Part of a small language model's weights: 6 heads of 32.
Each number is 500 + 25 x the weight over its row's rms, rounded and kept within 0 to 999. Layers, rows and columns count from 0. Numbers have three digits each. The size before them is the row's rms in percent of the matrix's.

# up: layer 2 MLP up, 768x192, rms 0.204, rows 155-254, columns 0-63
# down: layer 2 MLP down (transposed), 768x192, rms 0.188, rows 155-254, columns 0-63
up155 098:470491511489484487484474568562498483478519472509499506483509507481531483487534515502531513470501525544528480473517512525506505494439492487473496534504504509489529515484492523496476512520525465
down155 101:507495487505528502525504488478483510468495557540492478503479491518496503516512485515509517523446482492513486495523489467477503475477489456477500487537486466513519506467507468464509503505510539
up156 110:452501469490542474505545491481500477492495495499507476504460476515493530534510499482504470514539527498474485519544530535509535517506496466505514467450561500460518490510493499503479485522512511
down156 099:512465492503459489510515486481505495498473515481552463503513549476505433487501429485524478491482541519545475523442527475508519523524488540464535485505468474509513481519521496519493492491526538
up157 096:492494500526494536505503521539527477494498560544489506497457496466483493478441500538528474507464517479489472547485445451455522490499520477514460527489494548507471493498492499493485493496491537
down157 094:492492474475479519515517460498526499495507476508526511499496529509487523510506527513525504520502557547522487524508476524480471513478490469438514507519478473505468511454496528483474486471500501
up158 118:491527479501460531435512495466479473464436504518496499548493521476498469490470488437497538484502518507518480470524489500452507517488464497489497519491523517483485521464483495484472513552506515
down158 117:505550505524480540501521506498509476491502479474511538443518505517512499484537466509470468477504474518513517508513555548511481527530486508537466484508486522513487493463513491531451481504536508
up159 105:487524495508481502498515471528464514486511474555506458510486502495466476485469493487526527530529505562475513478468498475534526491526459458494472470545480502491535480487487525565460480486495560
down159 101:495507558496490518543501514524540470571532529515496510485504515487468526528484520542485427503521499508529506518512534455543484493477462483494496496520529495540490487445468576506543502496520497
up160 091:511441514536460541506460519433535454505498525464502537459552498504492538531475531528466521517463490474461456536517476501492516476492475529490505543492510453512530509506498481486469511488511554
down160 087:480544502485507479503479510533487518489483502520508515534515501523528510494528464508557504491527472523509521500489556519523437531500504502514466492502486502470510538511461509550530487575510477
up161 091:476517470550494498485486490483552497506526493507510533500470505443522495480509540468475510488484492524475480508520493501478559506491509511534527528537507533504526448502502467561475502525516503
down161 093:505527449497466512513474503460513533526535464491508497533519480505493491555494495502500498457504508519501532506471484506470509497484516522497502516512454534510528507486483485537505474475588513
up162 111:484492529528491477467501526550501520526465518494445480476511477497482488511483443472501504534507512472511501469482482488476480489508531524524487518495482533474528539524502458502523482482511535
down162 103:516525474495497469513506495490485479505474489495471488471506453486484485487475461531507508469518480466482547533471518539508505491552496540506477499514496513507457492460515475532499521514476490
up163 102:510478462533497471516463463480500519446572525469531497541468496526521526475479472503487502465487500494515512459550500501461485463502486498505456495479523520499489493581509562508510489484510441
down163 090:493552490524510492482519540480473487478474512526487478483493530482474495469499466483543472485537513498479490497497496523506520499488472519512552499502467524536537470519550489541471496508495509
up164 102:523508489515492491472479467461498476473517461509481455521466519492479518496508513527498564483517474527501494487517487472509486495513505461486470506560490470526498487522522505526510485482510527
down164 094:488519541525494514448495480505569516538538511499530512495511494493496487493510489468482500467516520508484478515506475480495530499506516523536479517447502521520505472511505518484512505493495492
up165 099:524510492501490457460549520487481484534527527490529516498497484529530500498551535507502508504478493516482469496479487494545526549510527492481568502514481498550510511519502453507510502479512490
down165 096:497560497500490500490504506477506515484513502465545516446515535503552500480520431492536474486480487453514498479501544552472509529461509476520473464529516499463513481512492499454488489484496463
up166 109:460542500468497469487495494480507475512466457477506499515496464561532505513495532467498535522524537486467535527475489452490484534522518449500492544500571506517489475476487516520490484465475531
down166 107:479481545495458463502490500449516458520513513494536492494528539492529475505527517498542517502537528478550510499463466532453501529496518509489528489474513530462498500526530510522484515459497468
up167 109:546557516489476471508494532515507501484493527486512514491475498546469491560483520504477521501494489498496532519503542510497474522522492531515519496517501507504499511473455539508524516524496504
down167 103:508554546506510472558451534457531490507536506532497500494513518506534475536505532552526495510525546450476500499534467476485501487510515481524497493518476483513497557510485501497514481486547522
up168 111:516514474508490488523500497510477508472463513495483479543527480545520481501476467472518539550481466464477533507534546548525493497478509487482524487495507493506525493471487479503568526487495436
down168 116:500498460503503514439501470499508518525484514517473441510524500513512507484543477533510492499517474460503500490498500550467497490497523536491534469509435496497508481498538448547494538497502498
up169 097:471507491485527470487532497527490516488456497498492535495482456515520556508574512486491470506542504476483516507519504482488506436500475492495491505547548479476542527547508485452527479480455502
down169 099:515514493519536472543499504501489516528525520501488485477519503457467523484501497484525502474500543457484495510481457502448476487518478514476474509566475507515461507470533478483526521501535508
up170 102:527521516503513498481508495499515552471458517463467459513503535457527502534556499543501545512501494558531508486526479479506453496467484499512503499523473509508481540536460499507481487484502484
down170 103:533536505489486502499515512464495481520488530504482534497533514519479458499470477521513554492476475480469533535479455476481505518537463551527483507490487467518485467508508536492512499448502478
up171 100:463526472519563469480507497510513504488520514485507479490487530494495521526490489474478507491492497510510487522496480477507508506476451516517488516481512494459504491491509489467573476551525455
down171 099:557513491511519480468559514475513491445466506503456497449528501502485472528513488497502436543505482474494514517502494499503535496537451518503555525517498505499480486498495488473463503493514505
up172 095:502491499521493514521438499501479473489479477518484555475519480465527486447511558509549464506482522522482487552501502489505490492511522494528530476474538475501504523489526504471497497453505525
down172 088:512517515459506503520517499502504509508486490488499487518463512540474559512522477527497515498531489522508535461527501539501528482523467487439486468493469542485471477472507510486459490512483529
up173 106:524426526505526492532457480454447525468537512488462535477492467540509515552496509513522517504526500472504490491538476485479502483520484479520489508515504500534488516520472530492505452501478545
down173 099:549507501484543510449577488485535517489496495459507520499489521461529538483529517503498459479513507477502504515506514561520458533489505531499490525455473510513496483479476450509470518463505496
up174 088:493502509502512463502518504518511538522520473532568545522516500454530497505501524522519553504493493461477469514512515484503504488484471500509453493515498483508534482553525500531452462474470512
down174 091:516467489494539543483477511471522480534475506478501495441464501499492460521477511449458486510520486477521510520507496530501505518500472500541510484486467512487480517474531459534516540522433453
up175 104:494541531510516472502472551547467458522488484485522504455424480486503513476552532478505560462482499520473508504514516516508475506472463526468519476485504513500492517523478490565489486520535449
down175 107:518521489483446489459499514493500515544489475498487528488507466511511472459541507512483494540479526514459523537469537501517478493460460495487546492497522514468502489471510519520493477487500505
up176 096:447539492509496476470511496496458511506474537528522488490492505471507472520498471532500528474518497499465568495511529545500493512490510502530490502515443498466474486486497501504469476513485497
down176 108:504523505478491494455494491487467463534449503504495479519499529470527528540463539527521486471506524541512516478501533470479486517481515533521463493523443507502495522531460464564511474516489539
up177 097:524444487515462489487527532504467497494511490532559509520514501458530499508471495481483536537460506476479524519500437475488484512457524506498523530504537475497486468448501484499460493507462464
down177 097:522539516457497534504499487505464531529484526482480478557477502526473486500524481521554478502511484480475516545430523531514525514480465475465490495518528506536539543513534509539479480490499497
up178 100:561478509515514474506517522469510497496471487560515481521490530511525526502511522503522484465530454468506508491487484483564506487473504485469540483522465519490474513519511470497515468514500545
down178 115:548510488489461497512498508506503484500500459510485526543465502535523495508489501421510514514475521516475432477467507491519477550493508485472469524484481481494526500514502477487482486527516488
up179 111:510501496510483492525516500546457490499433540529494509496516455484496541477421508505494511495487496510503517529525485498513494485509503548482469525523521483536484474443496535558487483492546484
down179 107:483504461500487495463463540518517501499539519512503520455477498494512485501497517471471534518482497505492500486494485500510500474562489505479548538523514527511509491476528481488497485481483555
up180 119:507489494520490459488494482430507493492478517527522525522519449506521517486514563512512537484469535488487510478512514502474516460580530533461504499476529521522462496498488468511487507480490469
down180 111:481485516502501467458514500494531433542492517528535519536488471490526478497468512475518441423485502536430489499473483514520479516527505478500542512504483492511471492485522500489503464514479526
up181 097:516456498494512458515512525505468500493553509453516537467483464511508482521518543557530520518514526439474494568496473455532506494513506494508486519485504483477460532494519451444469501479548528
down181 089:515504509480509498481527488516497504482515550506541464514510532520465505532527445526484508478519497526499484493448459495496511493466530459508454549495440489500504447488491478495501540471514491
up182 101:535522517516517534492465447467498533513526522535480514478501470501478502511509522489575488512524508522507514503509517472496567470479511526469486477547567502532498481478469501476494479501479474
down182 095:484478558472509475470485486495508522496514485495494527507509528511491495508482523502497464523496510498481481474499519496537431492481482477490474491500498488473492490500448505495487503438515488
up183 099:479431467482479443521531473467487496498510466490498485528506543473526515485508505496500517458492522481552530484505512524520476522499500493531536449475521490510467489492491523507511534484502491
down183 100:507480526534523505478488500542488509527540500507511537508521481501489478497543486466485522511504556525491476500533491482490481468534447523551532541508496504518491490507480442535523474519496498
up184 099:504466506528493489490478489494523488479511481453436450462492451491529474515489491453492523523506493479483499507513497508477481510489452513510504491493568495499521476488466498469532519496501480
down184 102:493489496518496487498520472490474493476487498486515489519453504474482507478505534514541535498469477491496506499510478513478485557542495523502475521496514510496525526542525457488482496509514487
up185 094:508467545502512472459546469518493514485464526518479550516548505465533511464525511493489475542492508532545510503506546490494518480466520525450486515519522486534562509480504488497493482500511496
down185 099:510490515495529467471520502504498488511519562467466510511510544478492518469536545526512501498451490499468509467487519474524488451481528500464506545503489501528542512494491503462522499469510521
up186 099:469525464525496495510511495461496533491511510477515485487529453526510529446496524502484481508473506483495461531490530449491530495494515506509476467506544544524484492477517486512535494509484528
down186 083:496509513476436516448529507519468516453519496516513514483489523546470473507466504511483497487510472508495538513494478544498480547520501484481509513522458474458523523521530492498515522519536465
up187 093:460517491515525456527499523482485458478523498482476511493473489548517474495487534491496483550519495491481451524523458446475537486502498478513514475483503481487493496480467472496542541528506477
down187 099:533559523480490530486496515542496501514490494529516465486508505476530515505508467467519516471494513507469522491475545505521473500539478546491484492519489538527553512502529496513463475559502524
up188 095:488460502518523490498547458498507527473485458488514530457526497507526534495511528526500526539524533502525502508562521529542575524534547526530505507542487474474489479513533458447487505496509481
down188 097:549525489504502476535506502531482482500496504448520511529490508513463470485500509520496473479512500519473502540495488459538460482467484524519494477476461484543531550502529507494496496518545498
up189 096:491517551465472466460525499532484491502509476526504480489489504534540512569470538506492482485463468503485511504514505490515542494467502480497508530503526486520543508539477538443542504534467536
down189 088:491468496519517549507473505523469518493463507464540490456511530479468481483516505498501532477476493522487485501502467505519498556524501469474495488483506463561530524471502546475513463544506507
up190 102:474496525508494519480490537469542473483526472513483464490487508525507520497488497506490479528514502561528472492498515539569502482500534474531493514485485534493455561490474530522517489484514512
down190 099:498486482505504454511529505460512490492507490491504502456489540540503537478549484477550472508497535509487498485506520463465520499539497528484530529494517500525500530488542477495475517507539528
up191 108:505502464522480468557492500469546475513553485538515488513452459467495488559513543469537512539506504480490497478513504445498486473526495553532463525492498498475538473498494522498516552479501491
down191 095:512466496470540508543514495516515556510520488546493496521477477499523520540499483468515482492530454515485523516524477474493538491484518511530535521508513496506447560483523489484500549457514479
up192 103:480456537512483536499485456502499501475510498537478491493487466525530499510499502483523530511501520521536490481517518489538488479463506521501505493537481471528540498529472521484494522477453532
down192 099:522471516502475462455491496553522503535507500476528500540486466476480539476475482474536493490490469543513505487542491518544485481488499487498520460500462505502511553498496504482513513495469490
up193 085:468526495476487477527497510466521497461542511516471466505508464535526526488491535452519528512492479469491497499471479527515495460487473525517509522516464517465466546548477485457514507505479473
down193 104:508462489487523505534523495478496523514459434510494501496464451532465478546532525469499516472494457526505477494510511532535508518504498481476537451479509511502492485531504467507470519503497504
up194 105:545455521466478506504541518444477474517463447518475481506484519484521513509523479481505483510503510488509528479528487458483494486467488515510466503500534482500557491561504547508477536458515501
down194 095:491501459481547539487527491505478502521544524513514475510515471477511508469513501493427460481504442475491475505539503464490517503496473498504533479470527514537492508554482476507506531532473468
up195 109:472543552486485539501511523511527483486495478497511498523498475488507480502462529483535480466499495449505488499493453513504469511508543509469503459483515497526495457509472504537477521479487507
down195 112:482549543490509507535507518528507507492475481520507544443485525539528515493500489468542450530532521516470503541478525524507455512496499549454516457499499481483513482496517499487450512513501493
up196 095:488528446496476501532470488523521510505451482499475472533462536512507556499504516498460549497508497521491510498511489453516439498510484465538520493502498538505500462510462479543513508481480517
down196 104:538494511532474497450491498461500530470506477494502513457497497511538496499488464529507476493482500484501515537447474520498511521489501511492521528495499519479475504500541510510503524449501462
up197 095:499462515528494492519526518482469510514515564535489508483500525553498480525493472494484486548458532525526496522443486492518471507517501502522482549488436481471474513473497495534490460524519499
down197 108:513470495529440486539492474493504488512487492444487536476459499494521479496493505472537501493469501548510476494460490518495456458528481481436498471470507538572509502492500486470451541481513540
up198 106:503518502536477487513528521447443537509519481464490465484512490548517483502526539513528466473464502511522458519489533507470469490491528488479489490529544480454463488457480486515494538546483537
down198 109:529476463490473523501527503518546535513570483528491528527500542475478527505516450493490509496534487510470511491471513509534516455506494546533520467510522534490533487523510506502542501488484475
up199 108:464529493497510489509490502489494511510469516485514483485482489500490501479489542522517504479498550516495527483507452487531503493521454517490506481513483507465465494554496500429510503517477473
down199 113:486521474489536481499498507550519484509489560520508508463490498444486484486494447486541486508503512439501528512499479487506488464539471488497500509504488503529492515498479491502477545480514517
up200 106:463546492498510518469516551519474529520534554456482505530473543528514510507483477511477514456474508487523473503472518490506556522437511482514520471521539534500489531472537514492460554503491484
down200 103:507505568501513456481446507479529474503512505467518518489519466485521490532517485485539516489511501513493484532525499483486493476513486508516527487481505479547613502511447492487493494510485532
up201 097:463487493539538504492517465489540488513502504460499476497490476522553486522542492516481508560515500504516482456508480484515539545518526532504505518541506466522470481456542496547468495512528505
down201 093:522522520466503486500526478503508487478494479487520473556466525512466490500523483536514525491486441495491546492451435472479512513497443468510480483511485456469522500495554548518479512511493509
up202 097:510486469510515475519534540530504474486508515478533502511489513484466466506492548485525520476468499473491515493493479490514514518453508487521470484509540455540450475478524464468523523534484525
down202 096:518505543531512513513513488487542452500471535493478510513506489461497463481467555516475476481512490539543530507514521523482502489526488483513463522530480483532498502510461494451476502460536511
up203 103:525536460496486479526504512511459497492524510520473503491536481486505523508486496483480534519495469466496508484467504490541526475483510434507462525464470512473521532502533498463498513493475490
down203 099:492544478474456505508545533476503494507505462523504552516496524498464499490467496465494522477516543510465512486486503547496513478517504558519502519483460526536511477498514481555492495481533488
up204 105:491555528552524533481528509511529508495519519468529471502531467534494511528485513470501502512531510482464487536493506501512411500522540503526477495468512529510539462520496482521583494474500508
down204 108:496507499478492466516516456499507509510486491514489431520461482502522501486507521512465493480469538459501444537480531520507499543510482500496498487512518468466493493497534534488435490476568492
up205 082:453532514552472492509513498475504483480456557484498506517538513514454469519439508476422510486511526487487495477500507509463476487474528496508506484491495487509484462500490497466459478452504500
down205 093:492514500517545502514497530510495512540521429503482453525499505496537475496541536462549493507491501567529488483485516474483480539513524503495496466528497491508530503539510500486494499551479465
up206 092:462493489492483451523511517491485485468498505476500513520521513572512531533490532533460515461478507497500456479522454444509543508494492506500435503535538502472490550487485524512492502498500463
down206 093:531506502470509474500501513446485501481508501520504533557493503493457465511494506502554496501519506488441491469411487446522495520503499521493495504470504522496452485505543570524495513466491500
up207 090:502493494535505487500462526479532485500503508470516518494506502515547535483495506495551489549471505481512491498511484538515482507502536513474441531482545480492469507502535502528499483495462509
down207 097:484539522510496479474498507506481511508487491546514490434469511472506453473488496490508480478485497517479454492483476461480514545512454504502529516477517500519510550514528478532478521494510495
up208 116:503492471498517556471506475470509533474462478500488530525486522478469466487515484458508556508507493526519486485462454507512504500491528480516481498469492530504545514499497511499491480541529501
down208 117:483517526496498525507496490480523482549461496514509483526513488498484540463501508496515501484536472549527531490493540533480481522477518494548503520490490506464479517518470521486523486561540487
up209 095:497459515502528485519492476530440488467539527481459542508437507550524553509525504527465507532523481526492521480470501518500501501499469482461492499484452528503508496502470459487505477478497488
down209 118:499469475527491462498528474492512571477509499507472508500457502511538517557542541527495519487481485541516528480484478529559463494475511520489538482519479505521492493505534488500506443495481496
up210 088:465485546512500498435531532489490512497466497460502502510502512493553501499478488535491509561501496519468476528495521487484485490465505522537486518518465510505474523506481501469497501503483492
down210 096:549500516512520490554495495488495505532460528489467475502504534531528425479591508488527495464504471426513452507479495475483500514523519491517521483502497480507502498488479470511518498547491510
up211 090:509528478524524495479493515503430514484514509492505520508489510511530465461464473492484498496510528510523555460460464531474503499517495478499512552484479506507488491455460476523489473535514486
down211 097:489469534470527518480487528521454522487523461532532541534497489502505479481487523474521515496497519500490500500521450507516489490531546490562513528460462513510547465481497495582502518563505497
up212 101:520517471510528502513461514510526547456464518433530470475488532539500512505503513468525463522507481525489505524511501510483560473492475478503459475513501535530508530477514513481515478523481510
down212 101:421539539492431528497517481504500488478522519478494491479535521494522540501503491503490467467520507534508555505488531547471500452447509498500488483516539494470501502504516478531453503481474532
up213 093:499448505484498517554493489534523499544507509488483508520465494530541495477483463514510469522492529508515450515499525471471494512491534467493526497553511526468505459558455533489450500520486494
down213 109:512518498483520504473494472532468535483530516487516459500504483465527471447500499497560495513493508494486511471527491543524531498495502489520475503505542498493502480475534522472495475487476539
up214 097:457512514505464549510507494475525547479472562483499560502508524491515528506499507463493474512500500518471480528516496485516505475527496505459519502479503499477510492496495436530471478509535497
down214 110:488501474542523504472490518488467489537499511524521457497494484511470492465555506520488541474509507483499493529523480485507527516497520503485460487519509479534536527514470467519514552494483495
up215 098:514517516498472498552501511499520494498481544496507518465501498469484459525477478453486533579512481478518509495475517490469477508518497519477497507456496503483508519479504477467473465527486535
down215 106:494477489505478532512468491523499478531492514525445499460508491499532418525515503498494510503521524520490516495506489520531538529481453516524475545511518490462498501503492474486484513528471472
up216 100:497454520489469535557500502490497499507518516513493469502492490538509481521458449468520530512494520497494425476462498515519538528491499471472494502472474548489454510528459433482513479524476508
down216 094:479482510465500508483512535485519479498536508496489521532570503478469556491461481542468503521514516492521477474487532519507491484532508517526482511511487494470486495489475522472523518464474491
up217 097:496448443509492486472470460498449475516531476483527525501502462518478535490532481517520487489504505472533506481470513490479487523528491520495479517525496450479479494517487479542495487526452530
down217 091:492503523496522505488487475486478493510465484457532515529494500506469489466482544490502490512529502493490483496499539496521508485493528510487446510539517489470464480498487501493478521485489495
up218 100:472519530473524503478494450468491499481523497491520495476472496525512497498505504487462510510542518522513513460537528481442503515485480523461523462517494512467475473550443534517509507483494485
down218 104:508493525445513483485511531475494445479514474547509480557478494506499505512476527532516507437525475485487483503467495512518470530539494485446468471488458499498472485511522518489518485494543483
up219 103:501500490500511515513457470492519531468544517479484503482522496477503489472486510530485531475491506518495514478519493465498462504520505495479500531475497501517468481499547495478489491493489475
down219 103:538524504479470496462477496559482514521559530509520510491522484516500492494474477480502503462510491492507546454495503463493483488497466499499518500522517497547503504514518475444491483506515542
up220 101:493465498531497473467478514460528509475501510488514485464473488540502539528511487522523451503491516457497500517522497487527464478495509440447495525493480514467482462496517507508489510523520518
down220 099:536499500541484518510536544520495499490478506450522463499482472507473514501570504501510465522493474494470503542492486520474521497529479499479467523526476527480549499461499504521511454521506488
up221 119:493498518519506478486485496482469503508450502473490491543504475506499488523499509474500463492503480509492587515482537542553500495498543483520503508526500500491500464458469488486546512528496501
down221 115:506493502501502495525495526511449475526478517498522465524509499520516512503492533498497502516485482525494486533506466486509544514473512435481501476522492477460481502467492537471545502474519482
up222 093:499535484511508496493511511500493502522519499494519481466484486498492471508487504486543495475490531447526514496472519483559502518501538459525504493469524529486489495503448534515477501496521482
down222 091:488485480525473546534508475523526511479490471485497497502532460481501528501564515522531456448521534486506537461558433523490502511512485512503451500499468507496459463500526475519498489511475495
up223 095:476499483462507465515509494506481510479501485522472493452475482489504477473538540501477512494486475504526556498480499490486517502524511538486472512497473490468489444534472506489466481493455481
down223 089:490499495506468450523499491501502527525498519505520479481515534469469516517517495524539470476518530524522497524478471516486519478534514488451494489517525520500499515512520488451446465475546474
up224 091:473530522512468459523511484491495492470499471544526531485495527493508527460481525454499500539494498467469558532529471503479492457496553468499543541532531532467453488526509526447506492467525505
down224 083:500481508488501526478487499484499467539446467501452578474513520474498483470543515522524481495503473495448489472465487488547475517474462537502491454527437488539510491476505488482529484529486514
up225 097:466529499488507514543515486495551533509491503521544517499497479495477533451496530508468486467502488519540507493515527482492474496432533492539516484520537507503475498499519535509527511472509469
down225 100:486490488477517536496485485477482472492517503505547506526497493463492459449510495540541465467499480529485511497513459455472528549464483474459520501482461498508459436475481499548514475503523495
up226 104:483482491553503486503548497548491479517528502465501497520456501549493494487503516469485541549530506514492491481468505545493481525472491522526486505485513516504480480507492506464465484515481439
down226 106:486475497452535496552459504533501508485530509551538487522491496514515480473491524504492481525496488512532481515527488443451510484534473508511540486542509515505499527487486452527488517466506555
up227 091:520461502510499510506512431453479514480524491499466521474495493506502491524480482486434507517499486518457496555473511475503501457496464524534541496467499556543503509510501483506487485499472483
down227 088:505523550480482499465468466525448514498541535474509504511498496508480486507476523484495502507469502484492513508516476519501506499528507542451527491507526474457504482509490460493526528465506566
up228 101:468486537477546516495504461488493531555504457510483501467492547501464449508449471468492534498514525492492517511508523493539479493513507504519497471451533501554513494508506474491558534510468504
down228 098:509487500496485508479448497519484500501493482490493492479527488488553465538492506507500492542472515516497520545493471455497499532519486484523516540514506506502517529500547560508525479442503479
up229 094:464482461471495523534476507560527467505506490506513506485460529534495470502499496463486473520501506505507497592536448534486490510481526524486512491472477508532470547491509480504490507509499482
down229 102:519531532508479488488508500489505479517514514476491480502491507495495512505466524529520517520529501477487486511509528539472473511543502493536479503464495497472512486519509536551510462495533494
up230 103:529506481534497489502508509477472492475518543511466456481487484554476452534477481506496530511504509501480525451514507485502529472523490473536522464492504487517502449493504508523514510462480524
down230 106:449514493473489550534545513519516469470455506462479497492523460538522481496500488463531508496482457510528523444483533461514512515491469459499470516501453500496526495516510508526519466485514504
up231 106:470504515503497481522535565490506513505467467492497538488512493470522418540531497479504546509446534507511500488508483557535479490461505478509500500515518504487540474500503471489497510521527510
down231 109:494453504494448519496506483542504470458483504517508504516545523474520502503542510465521484481522516525467557454464533504493513491496520519478511492535511496503484516476478548534497550508552525
up232 102:514487555540461522507453522532505486493508494504505495490496473530527460534505508499528513552491534482479512526494541522453477528488492533499460481508535498489506496506477524467514480480489527
down232 104:493493493533437502524472512526512544481494547505549500503478482475518493506463520546527514539487501524482527554506473506443465538529512471519488513497509556486492500519528497507509468500464480
up233 099:536440461483486449491492521502472453524502501538499508530501537480515500432490471523459503468499500468498539476490519469507494524497495515534483502485486484487523421485454514491510482497498488
down233 100:532483507537501575502468527488494495528491496515513481534509513473514492503522498545495485523527519510506511476485522493483509514501452504499512505501513491469483486527505476556488490503503483
up234 094:589458506508473450492504440498525481491537476517489488451483477476510508501463485474489516513544537493505468494472514510488500471493511527489503528479480457517555463492503520483491547490570535
down234 088:522447495470464508505482527479535478484469522499515549554524479490468509474500502486529545505474521550526501530488481476476466507492506556517483476489469503506497481485492553462526517531544469
up235 097:522460490508480517474479502518532467467533493508500504493530474518496481496513522482473479473505520490490552584491499507493484517481494514478510521480461537521513490478513505473495491481491478
down235 097:475473532469515543502480509516488497496468524502516485450506506490525475474538449508512443502526542512542473535495530503501472494516492528519510468498469484482496495462533483479506482509472502
up236 090:496470517479468478490478526527507490513474484515508452446510523489551507522484580492515502518485519500506512449481501519474500496497488551514504495466518489477513483550493536547513545506516505
down236 097:539529469490479523486462454470483538480505518500491537529508465518469505524441457502511506508526518490489538537527522494518489466494520544497497471491528516489488532492526534518468476512494492
up237 086:499470474533524494494465520487488514457515474498473500497475459503513496486476514515499509527519513560465544480524465516508532530483478479557490515532480484513511535504475528469532545534495442
down237 098:507532482503487467476517531484523470423509491494488471555483567482478516506470538510527450506508523499484526505527491543495503477499489503508463498508515494532526475478546480538494505513504517
up238 103:466443496528492489512499519498467518466471465519502510476474530458527492508496505499499500464531503470535529487501531468507512490477478529507477504464497500533492516507534496553464490541522522
down238 103:511482530526495499496468433492522510471504506512510493524518503511491539502476470428484465492476465498509543493495513543507517539502478474441509520516489475494510482514534540546478497481507537
up239 101:508507511525516541515490454492487510525508494490529552495552458489494505515433500456504524503485529515511533552499527507491503520525523499491462488479484498513502493471497478521523501464485517
down239 108:474501499476513469504498475507492492462483508535468442517516469491497460542489435467507490481490487487477482503553517500470504530514534492480493495465509517490503488509528486509464473548474498
up240 105:486507493500499475469493531509496491531479500502525537458487469528551520471511533512495522505498517517479488457464485511502580509494513504491513506492511514511496496475487537483535470527498475
down240 104:531489533524468487476511493516517502549502467535454463482512508522501490501498482464508500485502540501548511523502537509538512523528501525503530508538515515504517463419503497494489504507531521
up241 111:508463486539480493540498488510482487460513480499528491499453464502487531544523523507514507465479488489494488529533514470510464493499526501536501505515517488465498490534503477519451532504489525
down241 088:509500505489455492499496497457515511518507494508495530480533514494539494532481462533520480489549543510548488475477515514510496521506456503478489502519482538549558480492537481489495486468504533
up242 101:521470541494526492484496529419495499519484449518509479494519516531470518500521498535504499501477484492501458509474477487485516499507481548481527513520515509527489534504484488510529478523511513
down242 103:494445538526486480499507508538484486487498490456448498484502466477473495492530519520480519470507513469528493513509515495448484494523514468486523544490467530502443453455559459475497470523488508
up243 108:529526519541470466518499499493480508445528541479481485516514525506503535442456512541491512548513500473486464492473517437483502444541486486486507514530461500499531513502454510495479488502480466
down243 106:441506532470468502485495479504481514481479493508529507487509481527484445491509481497493450476498503522513497505483496508490487497474511549456503469487527522524523493513522469489494508488563459
up244 111:499495501506483473521476550432470434444494547505504470498459505504526540495482533440488490537493463482571505483522523484481497532499510503514474519543510525475526511496503464490489525487520479
down244 103:488481487494461478525480524519474499458493502494523473458460518540555490558493478502477504497460571494522518525522532467520531517489510490503464503496474505479528520503500506479518473492498479
up245 107:512552462542521477477487515496470503520533477479500505499502509472520505491496502496460467494538526506490522551512481506512502529497492501540511510466510559526438476518491529530528481469491472
down245 092:477503479499468495508482521490506531490483505450539541550485480520524557496508498471535504484492479523551488479488513530515489474469492463484475523521527518496541503545531514481497445513479506
up246 101:522531515523495464498525525498511489452494465483491469526440485479495536554507483525480522527526493499488467518505519487454487469487476524531472518478523485545496496476536456533495496525486515
down246 100:483503480523548555493514526530488498553479519522471480519540514540504491492454466493500514464512522459498528547522490502461503524480499493481509468496536515479471469456492478473544482485479500
up247 109:509537496545508532558467482525472493492469495498518489511434494498497495502481525504479486490490542462503534518509522513498461478477430510476483464442500483471489549502502561492479521515533497
down247 101:525509500483472505458546492522477465550486519515454508495507487446469508505527524527516489493499494473477546496498535522495503527470538512539486462447442488546514481527494508488544518505504488
up248 099:504525517477516479465478505495454465519502483504490464512488506515519508469498499462472532500467466468501472500517526503524523502492550515491509440509458516474502555532449513496504486481510510
down248 099:521530496443503490533491488505474518510481471475517523503467516503498513514487478488486496489504518564473477513492494540507507488450523480508510479498501514517465483516495510452489492512469489
up249 099:435506514489507505479496539526504497519505542539502540514493467485486504472493497541487539526482554459491513522491505440492516529471500523535466534493492506492496503525456494521510494452493486
down249 108:511455476481510534481479509479520501481504513459519499481491515503478498522523502482524507496519525509506458481471510493445531525517471535495488498516471525484488524518445501552506500477478490
up250 104:502523515507455504551530487469486521449492514515473522515506516524473496523515532443466482480464471511483532514468514502548482486486446540472508541510492475505453541522488483514539433466498519
down250 107:543516497464502491520450528522485486518497483515514502502457462495531511456475486529484503480501472494479489483492476477527527491517459499468478486492484490514507468535509500535520513529518518
up251 095:441495512493487489488534519546512544459509488505476497516510519461482452481495522570503534484495509468518479529508495499473490479525527513519551492491509453514496517484496518505489517479483540
down251 084:462508470510469523505464492498483496546527492525522503475506482546483500518546535515537508505527520511487456505539530506537506506480469491472506496509494541452478489485542514526514519513475518
up252 101:461537465533483517542528483523543523496514512472449489503472513534471486504482484450495505523506496496484501513503512518498506489525495484455515521509456499516507506487452476538517437499511466
down252 107:518513493494521495534517453492538496465507516535547451511521456507518512505480520533476472502485454484490530514527441499492537487491502485458461476508489495488456513474511462479509480493486521
up253 103:513505547489513510499509494495504500552489516500480498494484509525490483545532480515527519515506454498473501486463498480514535528468523479535489526555478525513498531506508499493501525517517479
down253 111:504507523528520524480514500484540484496524506525450524527514525491478509504527482483507518505522501457479476493477478490518557533471483513500502524517490446521529518467451517506512481564551484
up254 095:465525492501498458523506503476494528462502443471449543487494492516499460518497516483524518485511545511498529502522501515483525477510483518534498470531494509497460466486479500498508492510544510
down254 098:507495488510502542477518516485456477486502558520485509488495497480494534497515489569488509482506495467481494456474523513503468504485487530463430487513489502503490479488548492490506475504494516